Weights of a small GPT-style language model, trained from scratch on English Wikipedia: MLP 512 SwiGLU, RMSNorm before each block.
Each number is 500 + 40 x the weight over its row's rms, rounded and kept within 0 to 999. Layers, rows and columns count from 0. Numbers have three digits each. The size before them is the row's rms in percent of the matrix's.

# gate: layer 6 MLP gate, 512x192, rms 0.0806, rows 65-131, columns 128-191
# up: layer 6 MLP up, 512x192, rms 0.0788, rows 65-131, columns 128-191
# down: layer 6 MLP down (transposed), 512x192, rms 0.0771, rows 65-130, columns 128-191
gate65 099:539529447564507507506531499509550415554593474562560560493488537497508485509489479567541492534539411463458423433567474462539553486549496535524487496493493501484505478503472572489506554551530589
up65 102:547475504479512419502509446588507468483506557521435459491555449549448523485452467529469521456548527586472544500477486447538493553510518497418515551444534476524524449495508513522488465479537435
down65 101:557487469468464527478488475527461481557433460554613494549502507527473511475496522408469559479546495476468497508586519452498520604575452540476438509509550518481516494542517458519476504539529480
gate66 096:494476478472502489487486490447540498475465545535531456523521479500491494438543558533446545525461536563504519527532483521537475539578514531535482449575514513476451511535560517515422405454475576
up66 099:464507495512542501516502440497522450550504487371414470514465553415527493481551432534459510457504461500491525538557475506429559454468504502526436450513547519496513462530503505419534530495550477
down66 100:498459402414472573512540523479497403423446453492582490526536516507457556505576497537451547525507486505467464515388529531535524484489532543481545546458563456509501517581473546478482495541407475
gate67 108:509468558494475536520517485452545471459522574524525470481527463438520414508524468505547390475550585517508502476524475514506441485459554508476483450436504455542520417468458495483506502450553451
up67 105:457427518504475448452542477506527516462542437527535526508492453551484554497560465440460496487441472430473492485463552518474504577411506495503461514528445410518560430491506543481484547504506454
down67 105:539549515467531485483484494480501449488516519560562495485501484548442515499508493481530534557505528496491458484562471499518470473528455501485478438463531467503504499437448535481491542503545449
gate68 101:550519480585543599540577503522576446449452513453496570474533467524516467488474506473491537539571535473517532541522487522457451547506480495478415508446540528560584457503584459493501445510450527
up68 099:552512474483562468433534494535441484561507523500556591490544451581461482534481565507494507561533436464470484553522524541485498490456512512490470441502489492511516482457426511499431509492458508
down68 100:459477568514476535530535536476487462466542489489558495490509484402512487440513453463523475467509516531462505501493474531588517505521339442521464491473464597480457524526480447498435529540433481
gate69 104:494533514471532547531548492537431454590461503492561482453463535453491442527518545424465530521461490482535453582445538457497433522529457526607517506504487514476501416503490489532536499555501548
up69 104:472488535546547505576459489513521462454535528584511503571512477520479483511458534566494527469574534532546498494503515453473514531553515481619392472464508430426549553600459536554519610561438472
down69 104:477507514451431530488551474467567474531441494471490459505417443431510511536448518496519564435452459387493529517600481438503517571464533450507494440525536500500471482443443482548510451496490503
gate70 103:468550467586455449526533425427544456534409501488531519430422519487491553517558467464496472459508480468488425554514466580566530526433499526510473477534420526486581422433524552543498474447489554
up70 097:445490488595429497546476498537541503443456455473442527549512436555503529554510537538457541523537496505573502465550524492527501454499537525514453598451463537451471533456502501470514446494523458
down70 099:533520472421522432529498538491444493521514480564530464465469528519569477482537448469427481481493473490507517547494407564524494494356391540505490531563529477461541496507566483538483533598497478
gate71 104:465542593525493569505534447494421463462474449473496472434564501464474541512424466528451468488447481524496450532529504515485419535528518511504498474530473511546494545545556464521451444476508489
up71 100:547448499489457519427491506564464525568543478549519552489415555466461493509488533550497486462440509442475428546512542492484518499452486451492573491541552505579520510553553522531584522518486585
down71 102:522463435559470481439540507542484520493482465483450504488513522498452488482441507538489508499449520532450475518564507557443440511446520504553508527596500461515568449497495503485536469437550459
gate72 096:524545514535511520519541560482559459507510532504559520514517495484524452441513537551511509460517541567535601488448450464464523517507525451487476483464468398508503483513534482515544515588497584
up72 092:493469454451587460500486504462545492576530531567506471509561443519475506481449547406521516549546455533448505448532488466467523498460500560446505487532498548533518523551444532492486448521513475
down72 093:545463501464443492509486515413536484472488478471497508456461481452456432467503469535612469513456534499464537504496509562504564383600535476484477491496501501458560537527512526519588420519492503
gate73 102:559545466523497604471612467484493512524480557534555544503515528458529534419497503547528437523527557527505480468533535505500465508552525508482472454487445512536482503465566512501531494431494435
up73 101:441474501555480566485489478506482531505497443484418518484489543539527466580489460511582478507406483531445415521519481502454446414498476492468456468499491481500501459501506466511541570518447578
down73 101:514586511541442519562536470472465480526519535488516525548485457543519530588487511564534439497559451532489444477489441547454549509436487536556509453476502468452543514469472584595525512520516540
gate74 100:503495520507456525465446525472505568486440569521539531499493483465503490477503503433512458527547497537541461529515479452474571527497493454523528518487537497463493443498563532579493546495496486
up74 101:456523536511473463517472463484482586470514487493527463464568506460463563463507489477498450498533580457500481488475510543482565519443542445504589518465501540513537425512447552521548583521468491
down74 099:470493604448444498487503511427498469474535440455443351490543458547461469478458537522481443460529496448422511449527495521543563499522356522484533499506480509442514485460479464449572503529507503
gate75 092:480475524479501542513566530446461444559529523513502441426425457511530393522496503419473473483500547450513466545452516539462487583509519480437479453510496479462527496605451465567483464502524541
up75 098:509480473519503494515527477530509410510515395534531552489512542502488516532405477517507515507536480495473464485525527544458499499592528431445501465555485476423480519600512505533440537482555439
down75 099:507544491463475591484553450504532523477481466498517493541436522519482582462439401475472558482562533491533514569473488436426533563538545481467491502514436549468475481496597540480512501568486497
gate76 096:415583466458499506547511505504529487454445554474486503525474563491498452575546502420461567472545475503480505490534529513428466503486545532563467444481463516456552488515506502434463514508545528
up76 098:502519448538508423538507461477477479538485430481537522530525541450501468486511572448478551506456486524568493461556468463516482500510510552487513502477475412469542489560460534503474460530476451
down76 100:496577439569507536485572455463470483468495536459469449605523558500491544495515500513507561497513526487443523484468494487478516485461480518497461423509497567530443475538478557405475486554589513
gate77 099:459480512457489464529499505480490496431509479459529471451489578522451458515466523565473519547516525530507499484538465467422496532546515489547539423486435449502461467577497458533546506554607518
up77 100:519536477513451443508491519536553506522527581498477514494588576516447553529488504471442458490499494519472486500493465564508440549441491478558575522466511548562527556492514486547459479480539480
down77 101:489500438481613498485507457537454526551487520493607520482502544414569501489497530542504465514512513489474554555512430533452506477483449555473461522460424538489489488531497477546476518487537478
gate78 109:522581484498505512530474485484425503452465497470530469562525486508457533501524517427498493599526433474453503500547445501533465502486535511473488404525422462491535535531478459484519389478477498
up78 106:535523538511505508502502539465454523558494512490464555544500513478441512523478529471524465516525459518540522546545534596563455483421509532534498559565439484519499410485483512519515517447570527
down78 104:478540427502516548562480492477465544485472516421486472532563459500426482496471559498554509578479475532549466503440505523500470509475495507443577539540453498479509500451437531490458483516513553
gate79 094:488483595478501486519552544510523482467492544488530585508548570554483512453470480516529484484493528582521478496469506543500517493460498483554457513470562426536476523510453510529501393539480514
up79 098:485524504527472557501447523490542472441449433463447469545466578428530511479511528510491480516507433422495525491553465493495480462480501542436462447464504539538534489527477495595426519515443466
down79 097:493497461545453498479499496494531458526502525489528521483560506485534543612456521514520501456487429456510511537492546524466550502506428587474464493526518491598582397522458456447506529503587534
gate80 091:457506476471515473529472539439515491510521449492521465500552447462515563484565463590554480454488457429487553531546464560534458509582524544496477504486515507506527450565523486494527480486440455
up80 097:464494485472503536525428518484440502473592548530493507479510451476513508548511408564460513503480433459514465455549500466488490541506502437485487532518495562458550551515463440390431544488496507
down80 097:467511470491542484510486453596528496505529548452487464487461514491442543483474522481500536498468530558463547505535564443558444437516566503552550505523574533559545539519490461453516514460501561
gate81 105:519515548461484508531509479544545490525531492456481619469521504438563447533556493507472517415471592535468471540543577488488507463465542583542529447569467483510511494539566556559511500507547483
up81 104:426465483463520458461467472519482516431473530542425495511507539499523500568502472506565454545506468535455509441552497449512485559531509474422430469511483475555501518483468496528532567502546467
down81 102:477507494518428466414464528470472467486485520500480450491481482463487520519557498485493500549446519514480529480543562496420474403507451473519437472455491547548572540500453454512422510493546506
gate82 103:480545513563592470602518550504484505466457535505480504552504564472547554480500461496476479502547526486453418564534523548515489493584567474566505438432584525530562500549486576551487483482486552
up82 097:544493458538548424533498473509534461443514560510494440460556458450480466539495529533543443493505523566470489544472510463497508504514529504504477442517541477491452525501452498481489546442476467
down82 098:558501559481447490446551498522451514553514480507513481536379502545472496475496481520544560471525509539566485489513515457559556524486480466554466541534506512528514512503464479483506508439476478
gate83 100:496502528518577448516470447469407512459520542510507482548460493447539509513532546507489458475482505491507473539521463476484417460525499452527504486521416448546523505416500573552484489496458522
up83 106:510461552517506581520536537506479587450492528497472496545459534496429500523403499494457456484441524623506442488493529467528602487477456537488489499513517445520486449485437579482420495573480534
down83 106:433440487486432434521506473440493470486400488499461532550559503470454486513538559503476510531461473449474542483525525504502563500434508499455515462427533428494477537524458522535519480482453492
gate84 103:467433571476395519512528476470516536477498456426484568483533418457512492522523580446541448509516542470481447509467462534517528514492583541465524475480486563507530513505466465527485550510547504
up84 103:519512483465597543567500527507473555502451530470454484498480539491502472481542587488492471551395499490472473515509537594452512519514520554470463475429488527437581521519495520482451478456542525
down84 103:550566540548495479526548541417604520554511522493461553473455519513516438457469518535501529506477467550470490528493470467563451508431469506479460525585497576524460458387531578500591518525538517
gate85 098:487525485538512476521470541487497462543497497564509566514496544533559480536450502427467457562397493497452493543517460437525438455565541429548506527527417513497581458517545552509554464568463498
up85 097:439466482519486483434441467520566522506492516434426522425539486504473448490523575554508500553540531439465563456488490483473490569556486479477438473476527400562554532481492582464557518525466504
down85 095:513542548520500542531470471484539474499503545497594524503498529459476531500483556448464486465473478500457533539536489534516521503658509455537503514479505489572497512548445511540493438467478532
gate86 101:496531589462500479559528509416526556486515463464524440501488431458388499484488510493465505531529529552485434506478548487527572450479531481535517522527502531457549485557418408487500545536561485
up86 100:530426530474459471506534454520507569441460489525557480522547476501453491415491521443486448500484498513500600395450455519527554483557496495477546513435501451494470478571459440489508508508513497
down86 100:516525437544495453486522486498527444544478545477495446516474508503573493562430477544428455496487520532530527492488494541497477545439388451527488568571594516502573501552434460534482513450480493
gate87 095:556512486497534535491507542490501402517470512407520555456525614510469412505538512507486450530537483551517520505499491478484567467457503511526510462561548464494508510507450490530540519586428515
up87 099:471511473590432508538419519523476465539570495444530555507457495443414464451496568466447478529454555532516385457490503519520481534466545519488486544520529546489550485520526584521571573519476424
down87 100:501498406491455531523540524553482538463551463482553469530443419509537564486520521451494498546484522475493483578513494486495562549429481520478520475452488559457479512546469534545549455485488509
gate88 107:467535449544503499509577576425431569520539562520489522525444464408580545498531459507552500592492447510471404471510480489491493435548564551532505457531490434546516565511480463463508463466514487
up88 098:509443514441441546506527466508534491562538565537522535399534515472469415531536415484515441540469530540469575536436444472566499488511483526517550449497475520596487478512484488512510534471528449
down88 099:449482490551442502525475535571528550528479556453465490466519461487467517520505482455486463514482510466563531551503421514442434534455517611455531485549567560454561544485457469512520538566514525
gate89 095:460524425549514505501532527483476490411478508436517464516465455444497542583499503493447472493494506572543406570540526412499479493500509495488455467532490522496459492553604555480506412485506505
up89 103:434509467482475555510520512484497510515502496571530485494548519452539574505433490541446488420492494522484464541554599506475564558452542429500445505520447525507536548508543511450523513514459503
down89 101:538472519512456510414515497498500560495622520553501550466529534480464508373457539487510471510503553497466441471493535586539450530500444468489531511517487512486488574564492488537510599509493538
gate90 100:467539476457463538507550496467513526474521556402518482402470586475526493458543500518550489534464496480529395478513502509520507460528482463498501411496486502528439517491466586574531463512515542
up90 102:479454528459469480522529531495565593501538495453520496449497526491510544572481502521538498478438505524488547468539428499581558434546564516413564539487515442498500500468435517512517456539458470
down90 101:610508446500459460491537420433496574478510475490567512511482455487521520514541450455504486481478567495449456498498518545551540546505377465538416516526577521477496539560475502450503478471481473
gate91 097:477570523571574542549476493442548529418527496498485451563462537542526427475471417530515481551532540513515519511492460557541534536521513471491479510421543396558446480466476415514522506563476490
up91 099:476515517502505498477514547494500458520495455473532445441535513502466498470513524515525574476448551462448473538522524542467470509486484568511481466537537489539518424457455591454441521451457489
down91 102:474506545455469526501505544481507506428538556573545466560479521513500508447475401469582427449529499515495534592529475558457527525536529443450503589487507533507502482448491435493508478491477516
gate92 099:524555420468503455527502498447482555534576457465455587466499467487476542490535460534544463523555549509507502521511460506445475553495535451464493495518375492562514545521568526553523500629450574
up92 102:465520445518544432515487545481563490508484482523489516549569477446531495537514557462537490526521542506489553416487529498539572570557542458489541566526498561492478488535454481482504437531487535
down92 099:481478489462471533488495528498516521462499528464461477440471551536524562506525446532487499533490549498540525520456433545490518499512493497440510497419554516501444510477465496508477530551488530
gate93 103:562520598544494575517514411441503473548438471562495531452470465524540455424445531536447500522491443431498444449541482540524471526438493473539545505444531504506478492536472542473501448469540572
up93 102:529505427503460466534444452571516510482503422488461573543514444480522544425520482447476571494463450504486536389601402455491491552472499430531440501514473563590515611530473514523531447520497522
down93 102:530471444445512447459513466524488496538454486490526470504488484479463497447536581446481520474495475470473465474505543464467593476454465526536439505428446455470573552495474535538480484522538516
gate94 105:475477523500424500520522435499538484459577536543485563500548444454509470573552434539482492493497518556400489508518508504501510468542549458527510512554521458503448518556470520419544512552462538
up94 097:547465510442489493470522464485462466452594503522561438505534498482499491465462448492397496522476487538505483515467554536411533463420506534489553531574463484541513533504529584494507527467508558
down94 093:532556455527466593446522490469488551552453499538575485590525477477503507504537482501502479536450474473471531496481520469489447457551430521445565510519473511511531538524591545455463462524579553
gate95 100:475569486528504526561517515526508531496467499527510538462418553485526523516457485526561479526510543486530506499523505558511464568454577514549476492488470565523447475563503498470454410526508527
up95 103:464473486532503483515476509468503535454514470546518469548451519449552531497468423532577472499478468468483505512516481488456532555432532502563510521520461594553568438515526502457489487473574470
down95 103:471525509562575539455490504446537555515537483565502500589534483506480472381423471438514492420485457496517498499472508527459536438502462541429495490486512523532591510550533471499432510454502491
gate96 100:447469574471520565466563546509518540487444478485443499546535600424572502493536533449548511525526456513507486529493491511479547559493540438492521502517532514484482508537444461516518486548504534
up96 099:495575421474531577494554574457578476507543505480490559488466546507515560491552486492490441484493591536435506504515517507579488431516482556451507444493498497528611492539501499476548480509493568
down96 100:538518493475522468506505449529454490525480556500459478592568581501595572493523494507492434465510495467561529539469468463521486514563510367498495555475460467461537449454554501522459589506497397
gate97 102:419487559517566556483552558477506581568472507544441508465494488567528526560564538518504482526527554453479526578443529457417447521508487456594563501492494525506508444489487535448550531537530513
up97 107:562475501483535438552578570567453582488552531483580494441548513506499476488517543432495485574487447541527481482494484496457489527481498513430434488447526456516491498472524622509538509475507527
down97 107:483569502510445522481524555472528485474472521442477522505500504479546521520570470447486526405580457538481462486541538488469504586513524475472485513547524509470491595493494485528514493443519444
gate98 103:487443490505495480527550492496467536536535532515457482478525510509532511480488509542496521522476524501520497489530563508473514499470517507548477528507521439475455517489547462528489539509532531
up98 101:471499551472511437471491525528424509465516480483417499476476541520496455583581532458510462476524483454488532464536532484552506462497503515443534460515484474469505570515544418518508553498456539
down98 104:487441453550459550486490509556442456575524515534439487494515503514416522540491491508484505526517523531572550505491500531530501535509488470425513533445560483475519455515470484508462527471413582
gate99 103:504545578542480504545412464438454508572541469506515517500465468500515444495511498526466445550574520416502530497491543561532530532504522471520437499537548471506529591497530522538544487430490485
up99 100:524475468563515552495469483483535458502570592561500525476502544506485464452489527539527492562486498519525489517485497544500417585558442499515494455510476541542524459451496509563471520489485548
down99 100:475545513545543564530503450469563467463469511468483497518464493541517469497472540506472581571492390545520472517499566484492515516508575495499458514533506517491505548467515439491506497527457562
gate100 105:466490414564427452507566594524454486511436528569505557567390555453499531454509512507485483546551498446512522552441555525482498486566527461481473533432491470482527489594496521529468538460490532
up100 104:541525473504493480562488432474532552484493478465539516553573500522416538587517613467470435493490566556475522559536494479537523568456522557486461487544485521594540495443511507491513494486466455
down100 098:496443493525460552426485434506477464516537482529490498484506558454442461451483520521503528492509518583527462531566451523449530475485612459504504361502535533478513542480510514493491546500507503
gate101 100:497512512484509539488474504528527519444478413467489542492479452459445448533477478436455429498476600503477539448528456499575529527440491517425553420539521495496533536485542509424526482534461496
up101 100:447448538509482476505435540443493489471479539480516537476587499557546485479551505485531501537528487539534564466547430437464569452446508496506499586488548533516488464525549498470539475505539477
down101 100:488519514599542566557456506524486531500509531533480478548482465474538591420488492509579500496485522517479473466554524443546516548467561481601554534427533506535471490563458484543473554424508515
gate102 103:492462553501495558497470455485507520539454517487407640476482538541545490483533484484435479524539549526413502542470563500488497500555497511492499529554564464468471515550561518539426481482534566
up102 106:425457500529460443487494465457538487463492507462415523449502496501531470487511432506502494496571571439399488482524509478483491447560511496413456514579510518463433498471506521557546473463530477
down102 101:495420527515473510516424490449543518435463529485440468457548481476415477515459501508479482468558489474425469468412504517529515530477394527472511543571574525499469468483469544494496546516517463
gate103 096:479423547507463554505553534498434564439463517505533513577517515425482521432582513535491477512494489473503509523485555484482413457503566542521555519463398498497470467463506522498461491503493553
up103 098:506509469468506541435492504540559502481481481569557505484462578502486559506482524497541495478546472517589545527495530519478483448531449531547528507494499521535461460472477489493443517576466534
down103 100:503539454500496518593421508439526569483487496481488488497517533461439492435547515519499507470505547481536477490608549542546478481537593469520597491482510552498518449434415479540558501566468504
gate104 095:522580476563435499480463522511515513595436501493512520466555489460543489446474473481524524453470540477535492532527482478515506542463526500475522516553459583493544466458469563478471506498536561
up104 097:449473501483576517484507504513505443437508511473483459482518541438498486565454474493479498490509466431443519585484481518491476559485502515570454530512540501437473501485483476481542421457462451
down104 095:522482480531538494566502512531529524555479485508547520523475553491449510402533493492473467450455513444520532476484511520451527440404609462472487444500528567522502469471488478482473565443483490
gate105 102:508556566497485497507516406500472540439422540498550497437435523525549440572465526519514482535512442583462541483486517535494472482543499493538436489489519591468514412613553434519485445430455559
up105 102:482458494508522456450466528540531492489477455497455457487564526530581496506519529500574505500529569466552503455520439453475507401483516506542535485488518576548527489393459424484491525509501451
down105 102:467492443457504467474388585485519474546461567504518572473501533516509476447493512474542478502531489492533547530605453530478458564494510489492524532488595534506601553529523545515495481441475500
gate106 104:467473499416526509529510526513561507528480518512445485499528443513548517481480529468552439542546517499538534466555460518541439487494524444474475442468522473543505507481572503527472510532487456
up106 102:430589513571437502519443454592535493441446499501517529444555474528496509605517444486498490470468544485562559545476533500522510517435492555503472523483513546524497449468467486463539497527453536
down106 098:537433545492442581514535505484467521444459571498472499539479499486505498529541527450535558456437546472495507459577481488461494574466642506520473482468441489505522468517468500538445502561542479
gate107 108:469533550489482518513477505559445475474417546553534617511401522502475466617496601468452446545508475549535523512554426493526530478521558457445513451516530518460567489483494493502488539531511477
up107 101:552511551510486574486510508429574498587501535531533480504517557533525500439513505581497473446495542570510504526413525502525541453444497490513498526532481511523493421528501477489515502533468486
down107 101:527549468422462555491521462524520476491458487549524523581528519433573458504552452536502512442518496501501486546479509484460494533495507558548529490486545570506477528506505484506480492447460478
gate108 098:456464526535509499517428491433500552504504506472524528491453446475536507480528455529472503577508477531530514515524455489481502513463514536528505521489473506448571470525515528460450497463528494
up108 098:501512505476475536506505583492493462453512528467535472469448462514515489526458495471484550461513507437493523498485564548480562428450537502453480533525509464549549552443482451454574495520477509
down108 099:479534552465539493553469500530471514452516463569498591579483526523508554582559496471507482466541533437526546472437492510576506493479553509452513447473553505528479444493484504535460439494528525
gate109 099:506529459531472501495469470462459522506527544536560502484477521485483414470512454492509524477474520503458590521424507516540433569493505473575535519475455457529463525560525494541396513536479497
up109 104:515492447528415486576494467540459568477503479562499465504533460493493491538515552506434457518428478502500486473471521417462508490529504414472514522481553511524472531581415489528466555537514540
down109 103:507548496457477569495525552519513476407506487499548527513637497498474536555505441537497494514463474536538479506491477482415533510456412519495532483523510541507485514516489540515434458441471469
gate110 103:533413571528443550497556522434499525492465524537504522479503568397513492520446462539495452468533516548491455533481496466436537472560517450523479363565527502502506524529446472488466516466468513
up110 100:507434522561445560472554499562564505479574538495535512473493509529503499461502479507456463507464516465472553477505506504429481524525526494544490447557507551499466516560490489541477542520483526
down110 097:482532447538508486459473456503576455478542487487511502524495442534501438467485477521525481553489524481489504495440498539558490519447273566534531500528492431528469506524468467519526446520510521
gate111 098:515498496470483469512510482549552542576444526487515573592578546481502521504488486454469479495499499506427579427471519473502515539554534528434476496541483525501558433506563521587496566584502543
up111 102:486501488481484432527468520510555457468544515526486490455511506498506470545557420467463491518503453494485513518576542431488431555505522492479481499525507500524496483463548455515517541503485520
down111 103:506435482564504526523549509505474494511444457546457574506455546487486561496531449494487509500472504478501492483655533495496497544472582455526476439480522421528519444500572525524479508435460522
gate112 102:550489484513569534519466522464434448491556528503499512538509474517554524463480491469542492524515462499508531513462527485470522491511498338572538498455512432487512511454487453450491430568455507
up112 101:538506477511538482500512455448443523531442377492488466574444508489516582514498595466450509474561442393489480500452553477474474523491477475425501546526500418556452432450464488563442525572455523
down112 101:473511568538455513460487501525476505578447512545415528465461532457511438409569447560431486529457399537509498512508513551498499492470491492478498486503490425514479504447583427554406554483515476
gate113 105:479516490456408515524524549527463516510420478509530504509533488449487532469500588513474479504474543470447514469519448525450541614517539452543491361474501448504502485524546488534556506528483491
up113 104:421511511585520478520449452492465501463514517491580524548475522420586523587547405541493564508480483517483488504458465512558528485512523478524481536504517519481497533454465513518502460563470479
down113 103:469544507544548504426497492437440478406506506499476478583501465430537545459509461510529501453509540521495496453537541466535514488470485523498497503477481503466538538541439514545495518444493529
gate114 095:529472567535506495540483458585480561532545540503527566534557521478539573453460412480470498566531489523492491430445532476551521532485523457482516457473518550584481550512567528447473422551499594
up114 101:527548487569452487554493454490485540459528502535490523455493406480538507466487402495563469527423532472462470453489565544567579536453554425539534455473460490553494528526519477423492476515494489
down114 101:494530569516496505493530478542488485594480538602445465518556487498563468510469517601530496498415535485579528544444535498529467546558373523502493490404479425503455443511517441511486477543496509
gate115 095:472509460478460594515516468480467556437499458510520522503441491518528529589508525393533456390439469559551544463555510515458421547537496536521466479533496542489467531487557446482498500503523573
up115 099:548506397482467480495538415488475519458537475525523565465462512514511517490448513534495461502479544574508502504483554530508473522534532538469506495529473513539481467465489501580550514431525506
down115 102:551521506564481502547539495431445480381507491469613518527518453509558588525481458471508467462498561513463570514463507466496527474522403557509443564547452528486484499435479512494520554500458564
gate116 101:450456503483485572574486493457553486539493614530497489541484589506536452440536473586511407456521542493522545479500545517451456575516505571516422510464533512473500496482567516593491483467460545
up116 097:419520466467501477553453454489549542519512555518544483569518446539442414514535508585457450472581449514529509488479550497493465491588506568479494479530482494452463514472537591558492491467503533
down116 097:540459489522515527476426479461482544514516517528581471473513515489537525478456480537530532461547532470497469469600502558478485533536373494453523511469503482521486524478495444465538553478480449
gate117 103:451494555524525552554498546552542552540485487542448577530492437539543447480495492491380459518453604523510526498510478509454464523438562492588548530492481460519528482495539512455435504533477511
up117 100:548482442443497513541470479482490579549447455518409470567530481438515507534537529510449537571497530479468422494477434500473492469490446491388573507577534539461513487538461523513498525456462513
down117 102:453483510454529559434508582505464517527541447492497392481456535552559421502526523467459481494467497534454525491542454511470494481517465480549506491462482564559450520493510478480526466513448562
gate118 104:526530485464494556554531506403507526481546592527562474509520497481430536542505539466470506558515453532497451509541517459448466548526541499486502417470483452480550540547538555499486505465491469
up118 099:535510486493608472545482473504589493558513566462455447443517524505534506496459563507533461563460511575556525448452496495489531547526541469466495552513486518390452492464503474575469487499454556
down118 101:462464448541546474496554533555557518568434501496436477582577501488522475559555511459494539492449483497476573492494472481495528491444493564406486530563509483501555472470566458573552491514541441
gate119 103:476495594466479551480544525436498476494469506512511533355555534466523477527455432588528600456512476518477441448582486536513457473537597489550542424463489460469542543531505493457509450472489478
up119 099:527510469513540434491476493506475524554494526491460563503485461554541446496474525535466555520485563523518492475505500496541513521466530457474505513509528468492487555468481469497477452519480482
down119 101:503532525437438496533465518498473527525522542572517559442516568466541423488575444579520581456543462475482538457490503476542460517481443514521433549509545463534494482513436539479553462509499513
gate120 102:540543520454505489417486489427508430482529519455471559501431501499544506420471515441488436505557529549468527524457475487445454483564471511542536471548554553498513474502469602485527516504478473
up120 095:518497487438499459560419547496446467498521522567466532538428453480539518481473510561530516512467491430418482501493475505415452535522545490421511478521466484569537462382524493498515526515458494
down120 095:481523422535525461472444467545567407481495497461449495466517489485554477495523519458529419521516507575536460519382508496455514517495480519480499466584481543468468480515509507507468479571505576
gate121 094:528476537529497525462449403501468518522500466511529470447409545528527525503511495514510491538539509526520457534455535508530506550486518488482495371616447520558530469473541518581544459481478474
up121 099:564460509523480479569478490520499462570528478475480487464543450492491466575502567521479547527519523504512548511506510456558504567523521521500470497516508534540461444514545486508476449550401483
down121 099:476454465585475500500531553524466486477448510537528610477518556510511545516459503449422539446521535415484483494527484515460589452452331494592553514421438501439499487560479466493528525462525526
gate122 100:585481523430432581506510499468514570519487436492536585467422456455525532582516467518522424564506497509432513537463464531477416565513507467484422506498513434481496496460448481489496470515590579
up122 101:554507432521560501543518480370548488492511511424548422548472501473509481490492445484558490468495469493537475450466469463557514519499463558535478499470522437499473503539450448437425466494567458
down122 101:469464525530479515543457518489489491496418488482474509432552536495489512475515525466524535486533498459583540502563507525520444543519483516391514463441547504484523475479456512554504532494443454
gate123 098:432559534598537537541503494480436489482474505491588488527476501481482534521481564449471509515511501507483493482457429543444535482494516490527588386487555482523527542514619517472460407611482479
up123 095:476509518507456526511531562516562503507502422516450503496475464542522426497502464533526500544521518477463500517539532425514465508548506446466457493487490438486486459528409459542544586458477524
down123 096:461538536533451556513539479546486525465514519451619469504505490489473479482479438569492462550467499516534459457428503486438462515425560474517537538517481515557591489531489513527483472491475487
gate124 094:480479556478470551581504552521527514502453528523460457535476456483554513522506447500443461437542469464500455518543443544474507555502529523540473470566515482468481445474507543455462506499549508
up124 094:502508481528525512455494484396518488502493568496539536550442486542440498536519503526576508512490452493522481467465522390545477482512434473529507525443470603449497491522483417473462525506462475
down124 090:509548461445482483503444551568482493543433477543486519479530499538521547521477554436567467531507530511513497495534521555578531469463596424480485466503517472546483473464530558524582522492521518
gate125 105:466528534537529562451567524499490440550459459510537547507487553419526425505516465476492464461543452533508509556572530535497516519453588490512478471488479548501437506408468503544496447608578540
up125 098:548547490572506502525495498463545539508595505425519507518497608481457505558524536485480501544518534486543464479503553558424553474533489427493451494435448507512595432497509502541501525495556515
down125 099:460474493480540517444511499478519487519500592471494458489494519461515402565495588498455542472560501558496506509452598505504529549503536410482488440476499528518520555515554507549531455449461460
gate126 102:513563486501468522489574504524527456504430531446521511517458474463502500523508486482450435471475541537512506533549561475467507466496532498540512481556476447531532493521582450577506455502509460
up126 099:491483517524430467505561565625528512562490466467515504493452386558515513556502488454504479523434492399488506520511544578535426547461513539520508487495533436526472546541538501539539482480487566
down126 102:456507540554506583501465502445496479469497506575519461481452488520430470446470471497430606512554521497493441464474551478500467509465393435520522516497490490430405544522505529515545468503533466
gate127 101:514493488496541603494621494433409502525450445462524502479492545485526477476513495537461493502537443445432485482564479570464479490486521464467494406541475553454587551543471537457514480440536554
up127 101:470553524526520527523470518426508499548407436565558489450403408489477455559526493472517498495536509509448526549577369487482542460502481573486493508554462517415531487529542563529396488514489559
down127 101:520538507492487476542450555515488535517419453551496522520492507512408495489544521474499503583464482370474552478530459463496471535513452437514506442478554480485529498461532511506475523547426472
gate128 107:478491494479434518535522447487492489489490540487524457484510466431561453468408493595512521504454470597476523538525447551502513550549534450457516463465480547536475505470497498510464449523529489
up128 105:538543478464527564486487455505489489472375457485473556462490563448561498563487475495494549466483481433496438550527538490494456470498524484591468470504452525454493510587528506580468530531509470
down128 107:485464461501501602457483481589529455528533542474489490493548513479553450464439525477535457523520581501442492550491449538544546501512518537501535452531524467512519492567482545463541515463398552
gate129 104:472511516536461559543589544496472453508411533461589524497462540444467491503511534548520470455536522543481532493483450404469429493548515491453446500521462463479568484489539545530444522514503587
up129 103:494524481457487561527513517480582505426470477473553510548496520546505499431472464435541515524598582514479523433475531521511589494514497463502544560541588517445462479526513506508532588454439493
down129 100:524472566457519504526546485502417543524472470487506503453426573477515552461507582571468512537401546565524456542427545520541545513478499476461479540582504476469474536557499441539516472567523511
gate130 096:544479551529536452519403488462426486481548583432514478521495548495434483448504442552484455532541536479573495533522520564479471453499532492510538567529457464468474517494494533451498477589502550
up130 098:529512572540528429503491532497495508580565498458443479561453480480432516578433481492486523543494516510486530536444519465541595511543530580548494521509460495580512426535547492529503532467560499
down130 099:480464474486540565509431473431478506563463502479481422490473548518523526454532532465481479471430495457488579518403497494503416505501367572491507515490480462469488531506464456501520524514512495
gate131 093:522513502529467597510508503444507537501463492471473516482428548507505471414515524532541453493566459490485508491576530525493512541534490493527563423471581495429475432520557516549532463522557531
up131 100:597493503518497488481561462517560484420542541501519495562505500557440400539545546467552526447427452474481569558534515454444556460489541501539514505457484549538501492494518495514534517468460483